Weights of a small transformer language model: width 192, biases.
Each number is 128 + 24 x the weight over its row's rms, rounded and kept within 0 to 255. Layers, rows and columns count from 0. The size above them is the row's rms in percent of the matrix's.

# layer 7 attention value, 384x192, rms 0.12, rows 218-238, columns 0-63
size [ 83  74  74  78  83  61 101  99  94  96  96  92 100  99  91  96  87  99  98  88 102]
[[138 101 165 129 154 135 160 137 124 140 150 159 108 181 115 101 124 119 124 169 162  98 174 106 158 132 141 148 172 131 118 109 170 188  86 147 111 160 105 122 135 129 133 137 130 108 178 122 167 117 125 159 157  92 116 129 148  98 124 147 103 115 121 143]
 [131 161 135 111 158 146 138  90  91 135 124 150 100 135 105 165 119 145 105 142 133  95 122 135 140 136 127 149 184 110  91 111 141 142 156 152 107 133 155 174 110 155 124 157 139  88 161 158 124  91 160 149 125 107 130 123 122 102 109 144 107 132 128 106]
 [134 127 131 120 139 167 142  99 112 126 125 108 129 117  71 134  83 166 146 140  98 139 118 116 157 165 124 146 136 135 164 131 164 141 167 134 115 135 131  86 118 158  85 136 143 148 137 142  82 138 135 154 104 120  93 137 164 141 113  90 106 133 138 204]
 [155 133 134  86 112  95 152 137 140 114 165 137 152 133 130 166 101 155  91 146 108 104 149  87 166 158 135 155 151 125 134 145 140 145 110 160 124 128 138 113 148 136 134  64 140  63 109 147 136 108 131 123 104 137  71 168 135 119 111 158 151 142 135 137]
 [101 142 106 142 119 140 157 108 169 125 112  54 134 120  80 127 170 128 164 122 165 129 142 173 116 127  78 119 102 150 135 103 146 148 119 123 136 132 141 125 137 116 140  90 100 160 122 165 114 109 136  86 160 123 135 111 159 133  91 133 156 124 126 121]
 [108 137 144 132 112  90 114 122 128 124 153 115 174 125 123 142 142 132 121 117 147 166 135  93 108 145 103 153 160 122 133  98 152 116  94 134 104 110 104 124 130  98 118 140 154 142 122 158 163 136 110 157  80 110 141 110 103 163 148 199 145  81 161 166]
 [162 120 119 122 101 102 118 153 146 111 129 141 103  98 159 160 150 128 161 113 178  82 111 121  93 108 132 133 140 129 151 130 124 125 136  90 148 130 113 140  68 105 137 114 104  90 178  90 134 109 123 108 167 148 113 113 166 140 150 133 128 139 119 111]
 [113 142 161  98  96 107 132 135 150 124 110 123 145 127 150 104 131  83 146 133 123 179 130 100  70 144  79 107 119 108 107 134 114  91 103 111 109  94 136 109  78 136 144 142  99 138 149 127 144 139 122  95 126 121 146 140 170  99 136 132 127 142 133  99]
 [161 135 103 149 111 114 117 104 142  91 148 116 136  90  85 158 134 144 108 133 123 116 152  72 116 160 135 130 175  83 109 138 132 132 112 122 180 148 145 156 130 123 130 130  94 123 120 151 120 136 110 103 145  91  94 166 121 140 115 109 122 178  79 127]
 [171 110 134 136 134 117 137 122 115 107 145 137 118 148 129  83 145 108 183 119  74 151 116 123 114 142 118 118 172 131 136 129 140 134  95 112 104 130 119 122 119 133 117 116 136 131 115 118 130 132  74  82 145 133 129 111 167 176 173 113 123  78 110 147]
 [169 111 113 132 184 167  92 147 155  84 141 100 129 158 127 116  69 140  85 180 141 106 163 136 101 127 119 106 185 121 129 144 101 134 134 116 138 145 123 160 112 132 191  98 123  76 116 116 150 120 163  97  89 122 184 143  89 112 173 129 150  90 144 121]
 [114 114 134 119 128 133 143 138 143 128 100 114 114 163 134 121  91 140 158 143 107 156 144 132 122 139 109  93 114 101 142 101 124 106 136 130 126 146 133  93 121 133 142  97 128 198 128 153 113 135  76 152 104 155 121 131 106 112 120  73 101 125 138 132]
 [101 120 119 134 103  76 167 124 141 143 112 101 167 118 101 131 125 121  90 161  76  93 113 119 140 117 115 157 138 147 175 133 110 161 181 130 126 143 166 153 134  91 117 105  94  90 117 150 105 144 122 150  91 126 119 107 134 141 119 142 134 169  99 117]
 [143 163 154 137 155 141 136 168 113 126 124 146 114 105 105 184 134 114 119 116 125 127 138 103  97 135 127 161 103 148 150 118 146  98 157 146 102 171 168 104 163 106  90 116 105 140 119 166 117 104 180 180 104 107 127  92 172 120 107 124 129 160 127 119]
 [163  89 121 146 128 161 149 108 108 126 118 113  89 144 118  96  87 116 151 132 148 133 117  68 139 136 148 172  93 142  97 115 111 125 148 123 136 143  90  86 155 144 114 144 131 156 110  90 120 167 139 158 156 122 111 102 109 138 106 122 126 159 127 129]
 [ 91 158 137 136  79 119 123 111  99 128 105 157 129 121 102 132 162 111 145 108 107 139 127 109 176 119 156 162 111 169 112 103 120 133 141 108 138 146 133  90 147 141 105 128 120 154 134 137 118 126 154  77 128  90  97 106 156 140 125  77 147 131 121  85]
 [143 158 112 139 118 116 160 135  95 149 132 141 143 128 130 138 119 124 189 146 114  94 116 134 109 157  92 132 137 110 171 173 153 116 121 140 122 128 172 116 158 131 133 117 120 122 138 181 111 116 125 128 154 107  95  98 146 135  96 134 122 144 116 168]
 [150  93 148 131 119 122 155 161 135 150 126 163 121 132 104  98 131 105 147 121 106  79 119 112 133 169 106 163 146 190 115 138 137 132 114 143  97 129 100 151 133 107 160 123 121  96 135 179 148 150 118 143 122 126  96  75  73 168 123 107 135 126 111 128]
 [112 134 105 110 109  98 144 140 197 161 129 100 118 135 138 122 137 116  92 116  98 175 102 127 135 162 151  92 114 120 126 125 139 164 161 137  81  98  94 139 162 157 110 143 132 138 129 127 130 145  93 148 146 105 126 146 154  97  99 119 119  90 147  91]
 [143 106 136 148 145 124 106 141 122  97 139  89 149  84  96 160 173 118 135 110  78 158 107  92 135 152 149 117 187 125 156 124  95 124 155 122 159 123 111  80 158 114 145 117 131 131 148 103 126 112 140 127 110 125 114 112 126  91 121 121 143 113 111 121]
 [146 107 112 148 168 107 126 153 131 109  99 143 139 103 123 165 162 129 114 136 122 143  92 154 140  87 132 137 130 135 147 108 121 127 146 114 149 150  74 105 177 168 104 137 163 125 138 117 107 118 141 119 145 124 164 109 135 142 134 149 151 135  98 122]]
# layer 7 attention output (transposed), 384x192, rms 0.0534, rows 218-237, columns 0-63
size [ 82  69  68  74  80  64 102  94  89  95  93  96  97  96  90  94  82  98  91  89]
[[128 117 104 156 154 140 118 131 140 132 134 126 132 108  95 169 159 169 126  91 136 135  81 136 143  89 111 142  74 109 112 118 144 131 125 130 114 131 138  96 137 123 139 124 147 113 133 152 123 100 109 150 102 128 117 123 109 146 144 127 145  73 151  93]
 [ 91  90  96 128 142 115 176 153 143 114 133 151 127 121 183 153 153  78 119 138 155 117 159 100 149 110 110 138 119 171 119 139  99 138 135  92 138  95 137 138 130 107 161 143 160 139 106  95 158 189 107 142 151 137 128 122 124 129 140 132  93 114 157 122]
 [133 141 132 120 113 134 130 154 122 101 118  90 123 151 115 115 144 140 122 118 138 123 160 135 108 133 106 111 120 162 153 157  97  96 114 126 111  76 117 165 159 129 139 126  82 102 105 117 146  92 121 152 115 161 114 108 111 123 174 129 115 108 153 125]
 [145 134 180 157 147 105 130 120 193 122 136 126 155 145  90 130 107 150 120 132 182 188 121 115  91 104 110 102 125 138 127 155 135 151 100 120 135 101 121 103 148 112 132  96 100 130 105 137 138 122 107 155 135 128 104 103 127 152 150 124  92 121 107 103]
 [127 124  96  60 142  90 124 141 139 131 144 166 168 118 143 180 163  87 145 118 106 162 174 150 126 156 140 137 124 131 150 114 113 133 115 130 125 124 110 121 151 111 127 111 163 113 129 190 112 105 125 193  85 147 120 118  94 172 144 132 125 144 111  92]
 [146 117 116 164 141 149 200 143 184 114 139 171 146 102 164 125 108 101 109 139 137  73 145 172 156 104 169 120 112 171 142 141 124 101 129 129 128 142 159  91 144 164  98 168  96 146 103 100  77 125 161 132 143 149 126 123 114  68 137 101 105 171 108 146]
 [ 92 120 180 124 145 119 155  97 137 168 121  99  83 103 116  54 127  93 102  52 110 152 133 166 106 113 112 108 133 125 157 129 130  86 157 119 100 143 175 127  83 159 138 147 140 137 128 117 118 108 138 106 171 101 119 128 123 120 121 113 191 118 131 139]
 [119 133 152 132 138 130 136  93 147 119 100 103 208 125  86 104 123 113 100 117 134 139  82 124 105  73 132 118 157  74 151 163 133 135  98 162 116 109 151 127 112 110 111 133 116 126 147 139 149 126 145 167 150 141 148 156 125 124 148 128  90 106 112 155]
 [110 141 121 151 103  99 146 126 101 116 136 167 104 104 132  92 120 142 158 158 128 141 165 138 134 143 135 109 117 143 170 114 116 138 124 122 146  87 167 114 156 160 151 130 133 116 169 140 135 139 100 156 116 161 207 139 143 107 116 133 137 148 148 120]
 [127 101 118  93 184 122 127 115 126 135 150 136 143 120 155 162 134 150 114 107 155 116 115 104 103 126  73 100  97 121 141 129 141 164 140 202 161 130  95 137 148 138 110 108 103 152 109 148  75 177 107 103 151 157 112 160 141 127  79 183 126  98 125 178]
 [ 88 125 162 140 118  80 106  86 127 122 150 116 149 130 124 138 169 127 148  97 120 152  79 134 133 146 142 124 114 121 193 102 117 197 140 124 124  89 128 114 118 133 124 144 133 154 121 125  73 135 118 114 121 172 129 119 129 117 142 128 187  93 104 139]
 [120 125 144  98 142 115 135 146 124 105 150 116 153  90 158 153 123 139 127 181 124 134 133  89  94 134 144 154 156 113  90 143 130 101 125 128  97 171 130 173 113 115 144 160 145 160 126  84 155 109 145 125 123 132 120 129 140  99 161 138 112 124 110 152]
 [155  90 127 137  92 137 140 159  92 154 130 149 109 132 140 137 132 130 138 126 107 131 154 155 128 123  79 129 140 139 148 174 176 129  87 108  88 123 120 131 117 128 106 139 138 148 130 164 168  95 181 118 126 138 112 127 126  90 176 124 161 124 147 127]
 [176 164 118 130 147 124 155 125 125 138 184 112 100 141 123 119 138 146 113 137 128 130 166 103  96 143  88 107 172  88 131 116 145 118 102 100 149 110 127 161 116  83 106 127 105 139 105 133 107 119 153 109 123 143 145  65 134 165 139 139 167 145 149 143]
 [129 130 144 137 130  94 128 150 177 118 123 140 150 130 119  79 105 128 132 159 142 114 109 128 122 144 124  81 121 168 153 114 119 160 143 139 108 145 163 159 106 148 189 138 127 107  74 118 134 156 139  91 132 125 123 122  97 131  88 125 134 120 126 125]
 [147 142 120  85 168 169 137 128 140 161 134 123 118  80 132 129 154  92 150 146 122 125 135 149 129 149 115 124 143 114 125 150 141 129  93 118 118 111 181 117 143 128 173 148 104  98 145 127 132 133 122 138 135 128 134 163 142 134  77 142 146 127 130 143]
 [142 146 130 143 140 132 150 137 132 128 111 155 104 161 127 121 119 177  96 136 128 125 119 133 126  93 149 162  96  96 130  98 167  98 164 103 134 103 113 119 136 141 182 131 125 167 112 108 186  82 179 105 124 123 102  73 111 174 151 136 104 120 105 114]
 [143 115 134 107 141 132 141 140 145 173 121 145  97 115 125 134  90 199 133 133 149 124 140 135 134 144 112 139 146 156 113  86 197 114 103 133 139 134 130  95 113 119 115 145 137 118 123  96 171 110 163 107 150 136 117 134 112 174 146  94 111 123 155  82]
 [128  86 115 116  97 162 132 144 153 113 165 134 152 140  98 168 112  76 124 115  93 112 124 112 108 138 135 149 107 131 130 135 137 126 156 130 107 159 117 130 118 135  99 143  96 137 162 104 116 124 134  86 105 123 116 137 111 127 159 123 118 155 125  94]
 [115 133 119 121 167 126 125 123 140 158 130 101 131 125 154 140 121 132 125 178 112 111 153  88  96 118 103 123  91 151 148 100 129 139 144 160 128  87 139 116 101 168 153 115 120 101 122 133  93 111 120 110 132 142 133 102  87 168 102 102 119 133 195 106]]
# layer 7 attention query, 384x192, rms 0.0956, rows 224-255, columns 0-63
size [ 79  89 131 119  91 106 103  99 103  99 109 108 101 101 103 100 111 103  95  97 117 101  91 107 109 103  95 104 114  99 105 104]
[[111  99 112 160 115 140 107  48 128 171 122  82 106 137 143  96 132 171 118 147 112 144 162 100 140  89 101 117 141 185 118 153 103 144 101 137 165 125 139 140 140 121 110 108  97  97 139 135 138 118 156 147 155 117 125 145 117 148 131 131 136  71 110 134]
 [141 138 133 160 142 160 153 138 202 120 109 158 124 127 106  89 147 114 128 117 120  89 133 120 124 166 104 154 101 105 154 113 149  96 160 150 120 139 102 111 125 138 124 124  95 159 134 125 121 100 123 109 114  94 114  90 141 130 156 114 132 105 116 129]
 [121 105 129 199 108 122  85 130 105 132 115 118 146 115 163  92 101 128 154 126 134  77 126  80 112 114  95 126 148 143 154 156  94 116 115 117 135 121 150 156 126 157 138 146 121 130 146 151 162 111 110 155 131 113 139 139 146 102 143 135  79  92 153 146]
 [122 143 128 173  83 102  79 128 100 138  71 113 128 118 155 127  82 128 139 123 125  99 144 110 111 124 121 164 133 117 117 122 116  77 109 141  79 149 132 132 149 190 136 132 109 132 130 174 161 110 102 122 152 132 102 142 135 115 147 146  81 105 101 103]
 [137 130 105 149 122 158 140 138 125 139 177  94 134 171 153 147 110 163 136  99  89 108  89 112 133 133 144  90 155 154 117 117 153 171  95 114  96 167 120 161 138 176 128 142 135 143 103 141 143  88 153  86 148 132 114 155 133 150 166 110 155 184 105 140]
 [124 106 156  63 137  97 151 142 117 115 145 138 136 125 119 169 137 130  97 122 121 196 121 174 160 119 150 131 108  93  96 131 136 133 148 133 155 148 122 136 106  92 131 119 175 135  98 117 133 164 170 110  75 157 136 152 114 134 129 130  80 165 136 128]
 [129 144 113 109  91 170 149 124 144 125 187 120 119 143 116 117 145 142 140 148 133 114 140 112 155 146 136 145 127 130 136 118 144 143 146 139 143 130 128 129 110  85 118 123  74 154 140  78 123  75 124 116  87 169 167  98 115 129 119 103 143 146 137 137]
 [124  68 128 195 152 143 107 133 132 125  84 140 108 138 109 111 136 123 157 135 130 126 134 144 113 132 107 168 135 147 177 120 121  78  69 143 129  87 105 146 132 141 126  79  99 141 151 151 122 110 104 120 142 111 131  99 112 164 114 120 175 158 168 124]
 [161 107 124 144 148 141 133 125 105 123 129 151 149 165 147  95 166 141 154 164  93 125  92 112 135 148 112 106 130 104 121 124  95 155 145  98 101  97 179 178 135 118 140 125 106 227  83 125 157 160 138  99 101 106 127 158 114  64 110 139 125 110 138 133]
 [122 123 161 101 118  95 112 124 141 126 120 121 165 163 136 122 108  80 136 119 111 121 151 193 123 117 157 130 136  95 122 123 101 129 150 126  94  80 119 131 151  75 109 129 127 129 144 144 139 114 146 135 108 134 141 147  82  85 116 120 158 161 152 106]
 [101 128 111 152 143 127 125 134  69 132 147  94 124  76 117 102 161 127 119 122 153  91 132 107  89 126 127  93 121 125  97 165 106 133  92 131 129 129 142 103 144 122 152 166 162  93 122 137 106 135 126 160 142  93 129 164 132  78 123 115 181 163 129 132]
 [121 128  85  82  92 129 120 138 126 103 151 156 143 146 164 156 148 123 114 123 150 144 130 113 130 120 123 138  81 118 106 110 129 105 129 120 140 113 163 172 128  99 131 114 134 127 123 110 143 104 143 162 146 189 132 116 125 164 157 157  56 123 150 108]
 [119 104 154 127 166 163  98 168 116 136  90 118 125 133 126 118 116 116 132 135 119 178 102 112  86 158 159 152 125 113 118 147 155 145 155 100 130 136 153 166 118 120 123  40 108 178  84 154 125 165 150 104 148 122 125 125 115 150 125 105 132 124  99 130]
 [144 159 117 138 148 150 140  85 143 102 125 134 137 153 136 139 132  78 107 124 170 143 126 163 122 134 133 115  91 127 120 151 110 164 142 150 139 123  90 129 121 134 126 135  77 152 109 141 100  93 103 107  95 153 154  86 108 103 121 116 150 144 127 114]
 [146 129 120 105 131 166 164 130 145 117 125 162 113 124 118 107 154 160 125 118  87 146 144  98  98 138 129 123 119 155 124 130 121 115 135 120  98 105 121 123 112 100 141 107 147 136 110 118 104 172 127 146 117 132  82 138 152 139 119  93 134 119 111  69]
 [166 133 104 125 137  81 112 118 157 126 101 112  97 111 138 119 137 121 151 154 156 128  90 112 126  94 143 125  90 125 156 109 137 105 137 124 134 184 153 141  85 131  96 114 124 108  92 145 169 147  98 143 139 108 148  95 107 134 120 104 119 110 134 114]
 [128 124 166 115 134  92 181 119 112 130 108 155 152 123 113 130  88 135 102 140 144 138 125 124 155 110 175 100  74 119 137  84 111 134 134 129 125 123 150 116 117 102 130 130 143 119 113 122 118 133 103 125 170  99 108 149 126 146  84 153  95 141  93 126]
 [124 120 126 109  82 138 127 115 153 140 138  85 152 141 110 130 103 167 110 146 106 133 144  77 127 106 103 132 109  90 119 119 136 122 149 122 136 110 137 130 105 118 147 131 120 114 121 147 157 106 108 114 133 145 132 105 156 145 113 152  65 114 129 125]
 [125 134 119 170 142 103 146 123 164 122 122 117 113 111 107 112 113 119 113 138  95 100 115 120 136 159 135 112 165 116 113 111 114 150 119 109 183 112 105 129 124 127 131 111 155 144 145 150  90  89 119 155 121 134 124  75 127 149 133 183  96  99 146  98]
 [137 126 119  94 119 141 104  77 106 157 113 134 117 152  92 122 127 112 122 118 150 151 128 125 137 106 134  90 122 150 161 169 115 115 139 131 141 113 117 147 132 173 127 138 113 132 146 140 107 131 129 116 111 123 122 124 105 121 175 122 118 199 139 150]
 [107 121 133 130 142 129 155 119 103  73 174 151 167 117 153 156 111 155 109 107 162 148 137 114 134 123 129 107 138 143 134 122 128 145 151  96 130 128 160  89 137 125 144 135 134 107 146  86 181 111 127 124 146 174 112 136 147 153 125 113  76 118 135 105]
 [137 144 115 109 152 184 122 179 130 136 129 155 115 155 142 131 144 113 117 150 100 121 118 153 143 132 177 141 165 113 106 169 175 109  93 132  77 140 117 106 109  99  96 131 111 112 123 116 122  99 125 117 123 153 161 110 130  86 157  93 153 155 130 141]
 [ 87 113 107 110 121 118 111 118 119 153 167 125 122 121 117 140 151 120 157  95 160 141 110  73 122  97 162 171 138 146 166 104 121 110 155 124 139 126 142 115 148 137 103 152 126 116 134  83 129 143 129 132 125 109 113 165 143 172 120 146  85 119 137 120]
 [119 107 163 133 103  86 102 118 127 135 125 113 126 157 104 140 112 161 135 136 143 108 127 120 127 125 110 109 136 167 152 133 127 137 128 126 128 151 128 136 173 124 106 120 137 142 138  85 149 132 111 117  91 149 141 123 131 102 131  96  85 142 105 181]
 [ 96 105 155 131  82  64  99 171 146 130 108 105 107 144 104 124 159 116 144 173 109 174 148 140 126 163 186 112 117 117 146 111 118 124 168 152 129  92 144 137 165  95 121 124 146 135 139 172 115 115 120 125 109 143 100 123 129 180 111 149 108  65 128 131]
 [ 81 141 166 125 113 120 146  87 106 165 141 116 112 124 124  93 105 135 154 143 109 115  89 122 104 144 153 142 141 148 102 145 109 116 108 138 105 123 158 162 141 143 153 102  79 129 111 142 106 131 168 146 122 158  95 174 132 121 141  73 142 136 115  99]
 [122 165 140 125 160 171  79 121  92 137 124 116 178 126 144 132 143 135 146 117 107 123 100  97  94 123 105 136 146 109 136 138 128 127 118 142 103 115 152 144 120 124 156 125 113 125 124 166 142 168 123 133 160 138 132 129 164 127 104 124 195 122 126 104]
 [ 99 157  92 153 135 135 116 131 182 128 111 126  65  90 116 118 105 120 137 129 166 122  78 144 129  51 127 111 119 146 123 122 116 124 119 133 121  87 159 133 100 130 172 163 115 141 128 112 153 168 108 151 119  99 100 101 139  89 179 120 156 117 135 104]
 [133 143  80 147 119 153 112 134 149 120 129 113 182 177 115 184 130  99 103 152 149 111 146  91 164  79 154 138 143 107 125  79 148 112 145 124 149 133 108 141 123  56 115 171 178 138 124  67 136 134 126 116 126 103 180 115 122 146 121 149 112 124 156 124]
 [109 127 120 109  93 130 133 129 168 102 146 128 116 113 130 114 113 122 122 171 127 128 157 118 124 114 135 118 118 136 202 138 132 129 100 108 153 143 150 131  94 148 105  90 109 125 139 140 107 101 147 167 139 128 159 158 120  98 109 139 126  88 139 116]
 [132 130 146 138 119 143 143 140  90 144 113 110 101  88 106 108 122 161 117 142 143 163 135 111 169 158 134 105 113 111 135 100 121 137 119 132 134 136 103  96 136 156 156 205 139 127 135 129 160 115  82 151 145 128 137 130 162 158 106 109  71 111  80 130]
 [128 101 149 118 163 132 148 140 159 103 118 136 112 115 149 145  96 150  92 136  70 121 112 149 125 123 129  90 132 138 111  89 119 111 128 138 159 103 141 101 150 130 118 172 163 135 144 137 133 144  69 125 135 183 109 100 144 117 144 162 125 157 131 148]]
# layer 7 attention key, 384x192, rms 0.097, rows 224-255, columns 0-63
size [ 62  84  73  95  75  81 159 122  95  95 102 106  95 100  98  97 104  98  93  99 109 100  91 114 101 109  99 100 109  96 102 104]
[[136 132 174  97 164 100 143 142 141 134  82 123 147  88 116 101 135 115 109  82 155 140 104 111 152 143 135 111  99 123 140 103 117 124 100 148 169 139 106 137 158  96 107 155 165 125 118 106 143 116  98 129 112 191 122 138 120 121 129  88 109 130 111 163]
 [125 144 125 121 117 108 115 104 135 126 122 132 145 120 174 126 138 136 154 145 129 160 145 153 167 130 131 119  89 149 158 107 128 141 139 128 137 173 110 116 103  97 116 112 109 104 160 121 137  78 128  76 141 102 132  98 141 168 119 131 138 126 101 121]
 [136 112 146 103 175 144 157 172 128 126 121 150 143 129 100 139 144 105 101 127 100 158 147 133 127 162 159 150 103 113 142 139 114 140 121 144 123 126 130 139 107 173 103  95 142  96 180 182 133 130 136 167 117 112 147 121 112 130  93 115 211 135  92  91]
 [106 168 127 196  94 166 127 102  73 141 115 122 148  91 122  78  86 100 151 153  95  87 128 106 141 111 136 123 112 128 141 117 117 133  87 133 124 114 120 105 125 173 110 122  76 110  83 154 175  87  98 110 157 131 143 116 152 139 119 126 108 144 129 114]
 [149 105  94 155 106 185 126 124 117 125 119 123 121 153  83 141 131 128  91 140 127 122 145 146 146 125 131 126 121  68 127 117 128 136 159  70 122 116 151 129 118 123 197 110 167 170 149 129 164 156 135 113  95 136 108 141  93 122 144 178 131 135 110 125]
 [117  93 140  59 150 111 131  98 148 154 151 113 180 118 112 169 125 139 150 154 133  84 129  88  96 110 116 129 162  89 119 147 136 149 158 111 127 101 172 127 158 112 116 170 170 120 166 120 147 145  83 134 122 118 134 135 123  86  87 101 164 139 119 160]
 [107 118 134  79 170 112 147 103 165 153 147 141 135 136 128 141 143 160 109 131 122 120 121 128 115 146 112 140 127 137 136 105 143 136 174 138 121 147 144 140 105  87 126 112 124 125 128 107 119 113 113 111 108 118 121 114 118 163  79 123  79 162 128 120]
 [140 140 137 106 165 109 107  96 159 121 138  96 114 147 139 130 157 129 138 125 122 120 117 149 154 213 122 139 135  88 120 129 152 111 143 143 131 174 115 101 137  99 112 111 139 128 112 144 105 128 130 113 114 157 145 103 102 164  86 112 189 130 144 135]
 [147  96 152 123 122 123 121 144 150 124 115 125  84 118 146 150 181 148 114 116 113 131 145 118 156 161 140 108 151 196 111 151 174 128 139 124 139  92 185 130 132 141 190 170 135 153 105  78 131 122 125 135 123 115 122 122 128 133 128 122 176 139 136 146]
 [143 115 134  91 133 119 139 145 124 140  84 148 141 125 128 120 138 152 138  82 109 134 121 108 142 116 104 107  96 128  94 156 174 106 156 135 147 128 109 106 114 104 128 143 148 106  99 134 103 163 112 153 150 143 157 137 102 143 156 159 158 133 103 199]
 [ 72 120 125 132 108 129 125 112 120 138 190 111 140  98 114 135 142 121 113 111 147 125 124 102 119 109 122 144 143 140  79 135 126 134  94 121 160 127 111 110 158 151 117 198 137 151 172 131 126 135 123 154 177 111 110 180 138 149 118  84 131 144 117 137]
 [146  86  92 125  90 105 112 124 156 118 137 145 126 137 154 120 111 156  98 162 149  66 132 143 128 126 146 136 170 156 128 113 140 112 135 153  93 117 107 174  80 123 131  94 132 120 149 140 129 163 131 113 159 161 135 101 136 101 192 124  98  99 176 112]
 [138 147 136 171 184 102 112 149 190 139  94 113 116 180 127 116 126 144 123 155 150 155 115 139 118 147  96 144 142 117  95 146 123 100 170 157 108 140 162 145 121  95  91 121 118 126 129 123 120 118 103 109 101 143 126 108 128 107 154 149 148 119 111 161]
 [136 104  68 116 158 154  99 121 107 124 142 145 134 152 156 119 130 126 147 155 132 117 131 129 114 122 101 123  71 159 159 172 120 136 145 118 162 125 119 140 144 131 108  95 122 137 147 131 140  71 113 120 146 178 183 102 107 114 148 146 124 126 136 148]
 [ 94 150 168 151 103 165 118 183 104 154 112 128 150 123 137  94  97 136 118 112 134 113 137 108 141 111  93  94 117 148 108  98 155 134 101 105 144 141 138 136 107 160 179 131 131 149 104 128  98 132 111 152 140 119 157  91 150 132 159 166  83 106 159  87]
 [151 108 157 126 112 105 141 168 120 163 127  99 136 132 128 118 124 135 132 139 112 185 105 117  90 122 138 161 100 141 102 116 136 135 133 143 174 173 147 170 118 128  82 108 120 112 101 107 122 148 115 104 123 182  90 151 130 176 162  99 111 124 149  97]
 [108  71 155  92 101 130 140 123  78 121 119 109 142 112 112 129 115 145 100 154 140  93 114  91 125  92 144 116  89 165 128 125 116 128 125 149 125  93 124 122 124 114 144 151 136 106  92 104 182 129 112 137 125 127 140 185 137 106 128 113 178 107 128 124]
 [104 139 137 168  99 122 135 175  83 108 106 112 159 157 116  92  97 130 137 169 115  92 148  71 121 146 125 124 100 188 136 125 118 112 108 117 109 104 121 151 125 132 107 112 131 135  67 109 150  76  95 124 137 153 100 121 134 120 138 146 100 171 124 124]
 [134 150 100 168 168 118 119 109  81 143 149 114 126 116 141 121 139 132 138 113 100 141  83 132 153 129 119  87 116 129 102 150 127 121 133 139 111 113 127 133 107 156 162 120 197 147  93 160 120  68 156  88 109 110 148 132 136 107 183 126  94 109 126 129]
 [119 169 161 127 126  92  87 108 139  93 110  86 118 115 138 152 148  87 141  97 131 103 177 191 134  93 112 103 145 184 123 163 160 119 161  99 148 135  71 140 171 159 122 124 163 142 167 115 102  79  91 109 112 135  98 144 137 112 155 109 115 144 106 150]
 [113 167 146 123  88 130 104 127 109 124 123 100 144 151 121  93  90 132 109 146 140  73 138 133  89 126 112 110 154 141 116  85 126 148 119 113 131 108 171 158 121 125 113 120 125 151  68 126 143 138 154 160 117 119 114 197 121 114 118 161 114 128 166  37]
 [165 139  92 127 133 178 131 110 169 147 124 145 148 166  89 120 152 120 116 119 105 107 111 115 160 153 157 111 101 140 113 169 161 164 129 102 111 139 162 117  91  87 125 151 102 128 159 107 142  78 121 107 136 142 166 127 130 145 113  99 129 123 131 134]
 [111 155 130 105  93 134  80 158 136 124 141 133 132 130 105 148 127 113 141 124 145 148 110 148 134 158 109 140 189 137 136 126 120 102  93 130 167 111 138 131 168 115  98 126 135 137  99 148 119 106 117 113 102 130 162 158  97 159 143  92  72 124 126 136]
 [157 130 130 143 132 122  79  80 116 158 143 101 117 124 121 134 120 128 113 143 161 150 110 122 145 145 100  87 116 196 172 148 130 156 112 129 142 136 101 132 156 135  95 149 150 118 164  44 115 157 128 167  82 172 136 172 152 112 140 153 111 109 167 171]
 [ 90 100 170 151 143 104 103 153 111 112 129 147  93  84 120 153 125 126 154 140 156 172  95 102 136 128 152 145 164  92 157 120 153 147 127 161 135  94 153 159 141 137  99 120 128 132 122 122 156 153 105 158 113 105 108  98 114 139 155 110  98  84 113 157]
 [123 126 181 122 134 120 146 105 136 127 105 104 122 113 120 121 162 124 146 117 106 137 104 144 138 184 124 126 161 129 133 157 136 128 137 126 102 111 153 107 150 133 133 167 123 107 104 147  83 112 112 116 129 135 118 151 132 149 138 130 109  76  51 121]
 [128 138 148 128 123 111 124 171 128 151 112 140 100 136 142 123 151 148 117 103 150 115 143 151 107 109 128 140 173 125  84 135  82 123 149 114  82 137 158 106 152 134 182 131 121 143 166 115 145 116 167 113 177 128 124 122  98 164  81 135 120 139 135 135]
 [103 158  99 133 156 104 140  98 134 113 110  96 102 130 119 115 112 127  74 154  93 148 145 145 125 112 133 130 166 149 116 154 126 142 126 106 134 125 127 157 146 137 157 103 106 105 159 114  81 125 110  95 199 105 121 121 155 156 157  95 164 143 146  62]
 [147 127  98 113 108 136 158 170 134 118 117 151 145 138 142 126 103 143  58 114 147 118 136  93 175  86  98 135  86 141 131 121 143 152 120 134 137 141  93 107  92  88 114 108 160 133 107  99 144  99 112 142  91 112 164 118 145 129 149 153 132 104 157 145]
 [180 128 110 152 133 134 123 130 146 129 137 110 126 156 169  98 114 143 150 130 113 105 154 138 157 138 131 124 128 139 132 117 111 114  96 117 143 141 133 120 126 152 121 100 136 103 105 134  88 145  94 144 129 173 106  99 120 142 110 101 112 112 175 145]
 [143 122 141 161  83 150  81 120  93 117 122 126 115 109 103 107 105 132 131 179 142 114 129 112 109 107 136  99 115 138 101  95 116  91  89 109 108 103 116 119 135 111 105 128  98 138 112 130 118 157 133 115 126 119 121 157 174  85 115 142 163 118 142 134]
 [112 133 152 145 125 117 124  98 128 115 116 131 131 130  97  99 129 133 115 157  67 113 131 132 131 102 140  92 152 115 131  81 103 178 129 149  74 109 124 101 135  99 107 141 130  89 150 113 159 152 122 128 148 140 126 139 135 110 136 165 177 149  85 125]]